Each number is 500 + 50 x the weight over its row's rms, rounded and kept within 0 to 999. Layers, rows and columns count from 0. Numbers have three digits each. The size before them is the row's rms in percent of the matrix's.

# up: layer 15 MLP up, 256x96, rms 0.214, rows 194-215, columns 0-95
# down: layer 15 MLP down (transposed), 256x96, rms 0.214, rows 194-214, columns 0-95
# gate: layer 15 MLP gate, 256x96, rms 0.222, rows 195-215, columns 0-95
up194 093:545520535511381454457473408498546563468491576539379490476482498512509427501488452492514487597481558554444484538409474476418560506526506458505526527435487432515426522519521395488516488528596458519509516400473472522583448589459493486577536581533432518546511530424446529547494459523496547622
down194 102:532406450479615385436552491530541607533467533452496448497544482452505478481532523564499513434468521487562498508524622521492505479493570463571522465462517504555443536519475507514460491505483509601589570496489426443473607499528565499531518432526405477445422378493430482466519539509543407521
gate195 096:496502599430504588473473598433540573524551522492547532522441529474538482505553465415497469496574557486483457491553551503429483423503512562492459540438499587464482439481526561489481476586470521487618441485600497583520448483457460512473496554435514463543508445485521570462584542586566616430
up195 103:516398565573574486450521449460477433535480456526486541461462410546462482578489590486502555377477464514471533587535476494553479478456496492532472481473587459467531485382502530502594534535479563436541532486466481532445522465582466541501545397542570442514580486539556519466553560477459471375
down195 101:434515530509447624517444474480548508571555517569484444554600514579475498508528486401563461506488425484528479495501492527470548469447465408514463617582436518541541512534461577421487555507494372539496505509491476443504434425575494560527520516482577491536480408525519483404575519482474523581
gate196 096:477516508529492554565603478422493563470540414490516521520561643539456524411512515428503527560551561398529554461522510504473531570447565594512475482452499446541433602487435506404517382500526522473581477484480493561452470459460473480510468529533465475511524407570499494549535455491495450409
up196 102:435559531481504444565541527516522509480513505524498529479566420493509501511466500469494471496603445468392527515457486473404514481475508437547582493477480596466542469398472449564486520523487448502502382523586483487414460551536526495390518582662449426514573487423567474550439506529494507533
down196 102:533534410537550553434485560543432509535481551469502453555460526502427492474501461488452459369415527499556538523434538561534395505418452581494422513456461430566523505549532535405490485438444461629502515542501496478513558575502478539531512516480445478539557509476572405487565543420424497493
gate197 099:559540438537454438534487503480519419499515447532556473524396567606585491599444521499471510500549460479466418471465484551552531519519496455477528581410498480572474530549487585489479537596538471523471512605505467424485439406528542512408409464452431552520484593515460466433526525542493482571
up197 114:436492506481562428474438579504511486527509476526515421503459490568500480424443507513570581512462528435460467519481501485548534416539590442541509523545378502491471570501490443465521564565532502457546502432660517371488541437475436483481529553483444539410555481541459449477494594553481470434
down197 116:489480453543528515372486456508448531592573453555407505584508492505488506473423554469495468522457507523498494387412482501444461406550469500459491417557520414429468486561488580415531508494461509599577485421550556536459493562481511566483491487581500475571522555535561447532393483484507548492
gate198 107:527548574464500496543508542531505500577456485534515565544465487502574614454500531431482537485423612526557442449450499516494586520495570471505502532472540552550526528606532487440446507414533545477550411536510490540556595565461483515447610481545548482499408479532449566411527503551496583407
up198 096:601567539483461444443468491491526516578503485580517498563490543563488465492488542420434449534539568378569537477548494493513471589460526497429436476523434490480431468534443605404474485540536494530576459453474462520530552513458578478442461468549525545456518419509497571567391532408471475569
down198 096:537432465540463408461524475476499440487493508502379604480477496422506525470550529459589420533474433483445504511470514419534532431474447454513535399491507506563507538520551448403535545518532526501518551471506499526517551523509525506390530406434432441448542373557553526495509545452608581510
gate199 094:353433531527591444532485485464491502427488624476432487453509403471456518522562520520450477495460545446437576522522478428538489498502400581499520517512488511567465523536543569597492532459455549546490541459515460536472524425453432475542544575553562547513533518353517546483512433533486548499
up199 090:489505439519534493481479524512564538527438529443562569445503577577434567505397403472531474474529546508541521518583473464549423457415417383555548563465590439570521418542499476475449453488433477553541578450509480503535505511462493444499551476600574566488509554488519442487448484564453537559
down199 094:503473558497509581602517464487513506519456531495449453440455472614470587513446560523461478498445572473460470522542521553483454452426487447520508549468563553439433547660494538539352524602501503460575545407541473517470501516517550557548494479573557433495544476520518513470485531581544494531
gate200 105:566492580493568470552492481502542479476454465499485484528508445463526414494546505507503542527525541502635512438466617535566599431514521546492555580526523578492547529485464439510528411455564604499486460458531493500490542449576489565537385460452488493535585427502505555518645488543451523461
up200 104:520598583533579463546543398459402467568462404489556559515458523506425427512419481544463494444509526396403494423546537536586475464548540524496523477547443501498484571483504492462443443533449440496520410534412488474520517464485482480532535508489628508588553464526498551594484474518484508518
down200 101:517525448510610505553425493524477420467508518515579512414543443531477417515531508573425482538485393624496509566391536441522590455525528433500508520452464550490484558553483507489490484528550548509488562500582539636556486533448525403511491460568473567543527474412518557522545479534468522469
gate201 100:528507438508469511571445430532474467549434506568465446387455532426491478482445446487509508458448453463495507505586497459381541404599569484558565538488474455518488574426411444493438459445506454501447530464504509432579372482503469580453489472519529502538497521427497507454464475494558389468
up201 100:556481491468431485572451559443505566426515502640499451485485515565426468517452479536481567455561477494402437503524554519470523592537528504586453550460398588463419498572517516456495522469466486522532480465479528625449515398468495450475436496464435418536534570502479486526478565501572572486
down201 102:531523493451466490540436428569526557543571449440531504550465450427384586448457546502481507552503552449528526535502472440519497517513607504400437459386572502495498497547454534448478477577542568548495535479451471460516489477493436491511575424495450611392521460493565586535562446517530449534
gate202 099:420490646504447499595515455433460471499405524502454549534434458407537454420432459545548449602488536460451504553518481543498547456526516475572518549576556507478570560515490458426407465520539508495445510496498486528560555441499559453502445486479536568451528397486488487521596538494402462487
up202 103:443535583510583582537468423462481497596532509468529586430513437521493442426484531547506467392547476443553423478403498546480517593564475538509461523478419525459554484510446430453515518430466430502504405438593529466449488480497464591445557479490614544496495467525448490526478438438501510474
down202 104:500498471460473603515494484541470499576542518612469528497544514529446437548441512531507453453424484505491466561444535436493456479524488415474497493546453565476577587574464502494489488489556546533522545532445530458457472469534433559611450482487475492431477661505499546537629617563422503523
gate203 100:532492492416650426501507454504537519550551462414501429525488563512508615448489588573487563512521544514463537559469565467428531471515511535524449600471490561530366513451402539533479407447566446489524578555492527450524487472545523574492495475510424522508477492442446470552448500545551492532
up203 106:392497447465497528406558459387452472573439445550583502515483554518584519560562500462586523586541528521436555511522494524445391433525529513506539543466455543522511478518517488542482622545535404515472417545440511532531459476500571570422500520513543555555548463498599492459521549495546540470
down203 100:487533442476509586570587537510469500532593618581471544491441564459428472414480507522522523496528514440456450560578471543562595484558539523552526609475517544527505441544403438540514431535516435511577521485473448579456516522517530492487457457445525545439365471479533517514469483528407506498
gate204 102:541435474459570523523519533558494542450460519461438458536549498445424470372488518606493455475523510500486570423585511487548542485484516590543428550475496449491536504534413522508530588484590513498464523545406436584608606523542470471464501547472537529546528601549518565472527528515500527602
up204 106:506485483508548554439465490501514559500575475495527540518502507576469525524629621559547370459504524520606472586588477539524437477586557443518508507483418512552468516458492497438434446527488547571427537596448515490503527475458584497417569485541486542431431570504446524504529552483563484513
down204 109:535484483519478495512499533462531560477515540562503507543403625483422451451437532464524408474499502487481587599541493555557507544500600507552455530472403460579404515492536491520616544416516507575457539435510449544543513429506507503386561565512443492536507423557495543463453438499546479550
gate205 109:484497486442450508495451482605519588403529459468505486565569515536408487491484613520388572484559562510470491432492508458444510456594420543489464441510544491436490494531554525472437535453509496531468581471488459391467480548473457572497515510427425544534572544530399510385544518498518533451
up205 105:467587562478471518473567409523529531492430449463456516472521559532568470539525527605469412443483456494455573526457453451551452514468559376582491491504487480537478509465546514532471562524412473533459446483497531498331461491545455486474539530480531524461439553395536416441464485498575462420
down205 104:524493578451481566512578421500564438564366499570452511541529552447431429501544449514483593438592442513434487575555505481409454526395466511508491415494532514548538505521497400516502509534508414496534514463521474510487461545550568483538499470489428505448476474435417434445505526445424451557
gate206 100:566523546510426448555510457494477484489504522563497431461558500473483546392500551493481479487524440485537534447532606563505512499445552485551554402443558419423507509450466531519451532548530448525550579522464511484556574522480548536472364565452467460491565596436474407445493418614529466479
up206 094:534484466461441571463500435537560515472566496500516432455551544552401508509527497556376591462548580565524459537547550539553501557484437510547465513538598422530592517437436547488522534570472566498505390473499519495595466535468466490491503419530478411462523483398502504551441556466546541554
down206 097:483443507564488508438584472549443478534553490584540516458410561456508560459503438450503552489426488490452502525469489399370475542491438505551478518530546565443528462565464431424498552497473420461554462521570548503525566533520448391568525530563461415499557566463529479431598557541533519461
gate207 100:475519498540486597465571574498524476551581369407618480505527499483550504542490513558567479542483541491488515505571477442536482529501558561446452488518631499507500525485435467509570471520567557565607445535500520560524441598574545440461477520521570526461462539495523496587501438446528591509
up207 105:576519426524499484419609431468449531465513519509487487469517491441467531434520537513463531532446476534494496553430465559508468597420402486457556568494468566493472552537493452580460469448474528427611514561497428485370507441454514512489493528398580506502394427491493440512436520589514533512
down207 105:489532418409555500463549543448440492477593531548512460537570518541495434518533538484537495490453406520468464490534475569442609501511518446574572507503471566615436565483463436412542531500554480447648460446528461508493509465544458537496516470500455440566550404585514427451457466528480523489
gate208 097:448540463408522549499462477528569562579496526455528503507474539554541438479487522545480438527524445509500525464455529459540502527432480555479531546481522484439558425484530516520507383410536630506390553568492433538393495475472456433587418587521437551541469418433426489422484463507546514479
up208 090:558415523486484506510485494486563411622446487452519531509509538521533435582540479520449435460431574532534435493540472442571482464517467504618552458601576565556454530577449495444532562585444519553508487413509453518447497533488470504553540483591457492434580474472447526529530611529459461489
down208 089:548384584500524543570409501505496433416527486487591581548527448480417552497576524507532530497594430456441563474524563561462470478478444487515496507562413442454478462451528440518500450403456500485530504578415523468533529541545495478468547529507508500542454558554487486510647428425461509477
gate209 102:560452430506455486464445473461494536465585626452532568483553607547539527505484491539463484550545519541468418532617532502517479491495530513581479478521615541517465442396593541512509559516468529552462512451470533529561497405584424577533444516407482528581526467501519503480570449502521436529
up209 105:563507549508526504525462462409468473568582521550428569489545518444592515492549542501416455544490516537454530554478481488393382424529505520582510429472496527480466533505522405502373467537513443504565476470489482522454579440480422515466424523491496598491495507445552499621501456518503566586
down209 107:495484414559508482511491547500523446502495490460486455545486523517508545586475458448498558498451540464459546478536455592469529493464647517462433539543553493530430545557455374517695510477520532515539478462524481531449492466529649462489451533568519421505468579501502493438453509467551561493
gate210 092:633450478430413558469550456510537551501533470525470452489571530448499425435484532424537496443451579473499492613458467435501517548499426549420474466539422554429506551423553545484490458442451479553416465432467381503509455524465492526504509487462541514463439456581406475482510537581523526528
up210 097:551549455501442440557469456430549433505542484562460553605531413543479521531531500493535519542465387479466512388564515472510491452459527618418536531506424605541538447544449492527505466451576583434500475524472439526452503483528592432465488518459502475549506519399494425527567414458513496503
down210 095:542474590459588569529566482536456442523489554541589509498596581415513412526500580564432423500526512439530474572423481470501465501589501475500580499505489414471500518450542610455582469457416452479514521543514577519518374505579404446473516492531481500483534517497508541526494550469512542528
gate211 093:521522426506560547574490489524474569476526547397535455414488465461565580494535479436542475455522402456479571516527441516596472559482466452547428545601505588497597447519452480512510535435427458527469520462542459485514437517621556531437500520564586504475474486443433490582541470546509500423
up211 099:546529498567577484487528530489488501488561559437467498536575559488505501482493500475580438398474533441587543439556526540434527480505457403505515453534473525439469492522562447556482511531531462572555552472354489440477358460518525489493408503437452547477565532487624551461467413474458500462
down211 099:537521473416389494553456487505509492543534466528452471557549457504453484468509438540426515562475524522479344462543540452435525458477484537529425496482545476456390505468531427444552580598481491427476422436441485535434464541442456469371478481505525479459467497492484428416503462540469399472
gate212 098:560575540376533407543471567508602463534588524401471447580453520501586564493484559459504485487435560469448545501488496463583465554463477610457458462527478473507440537421515524590477435487583561487502542462472557463554491512474443529477471514427416486456488521461500562434561463461518529548
up212 093:470542589562485540488449528507488607562494451446492481489543487495503427494454642464450501546544498438552507459485456515545489487390447531623537501460580514459477397437489499551587541533545482539478570470479452589454431515502494461494520464405528442458429498454514450537554548449558597489
down212 095:529476382546430512473495415541509579483430492558418457390431496551462451529478429493519464459496464479575561576464524491445521508544537557563585563539422541555413543503512502544495510488487450553438453552475554439530477422397410509451529473516458582562493506479565458511460564507471568469
gate213 101:516513559563489486538571532492477491499421460557522563511480469540499541421574474555543522453492566562479396519542480461438441470560436533460501539446529530507455626476431482534438541518466447557583466506406430497462529412394578500424496491451446573502476509457519609454489431556425481469
up213 093:487525479561390547462495377532408589522493465455411443405497524566523495460542467530589491478514455508505424507503517474586476544547468525595532448510531393537492471548512469486454606533467519408543574491568540574450515520548587445544547526434535562523515439505519490522540478522580523477
down213 096:479434482566536548534569482579458471443534490504415492603435467578488554511566521580552438485475471540488595510409536466534517509529452499477504607496471494470493453530492586535492459568465458599428578457537466534489407517502556514510478448566473489426537432474419484479547489506539391395
gate214 101:439439487463477512495510521545508453409510554576576420461450475467478559529382443472491580519452490466495606497502464505576493523483505534494475513517471563466457562399469526546396455519462553504429543488544536455609504543544632459533547544438571527485508578388510494462440522576504474506
up214 102:476552496488489540537529434519521479496521536414518471625570442448536486515469575501443509457491551433524531475502522415524529555537542445500485542511559639494392496460450533605468457437437556548449481557505429455493562457565442517454535628508452416460478583539507487518572517558502490566
down214 098:535521460530591491560613561478469474473467574512512534546531512486503494525511525494481534515501428406606527464545581547527494490456518581491539507468491386530588488540473472333573506408459519510534468512424535542447552474530426519420469551507450547496441433482499541559434415505442508561
gate215 103:442459599531469407444466616465412465550432480467476508508489527518420464567445493521473529561560520503511459478572519421575526523485517557448428551432470449621445618528470533453464517467500493502533371477468441462518475477473511480487500532459539593579577452531481562545461484443500477462
up215 109:514476494622517532491490584500535487471566448588410561447451553575465485554508488492472495485488555446473440561528445507477524490546495524458540456459522530503519421559537510479465513517441485585499558483387559429577340491436423491507560553536508522420462494578433523459502530597438447477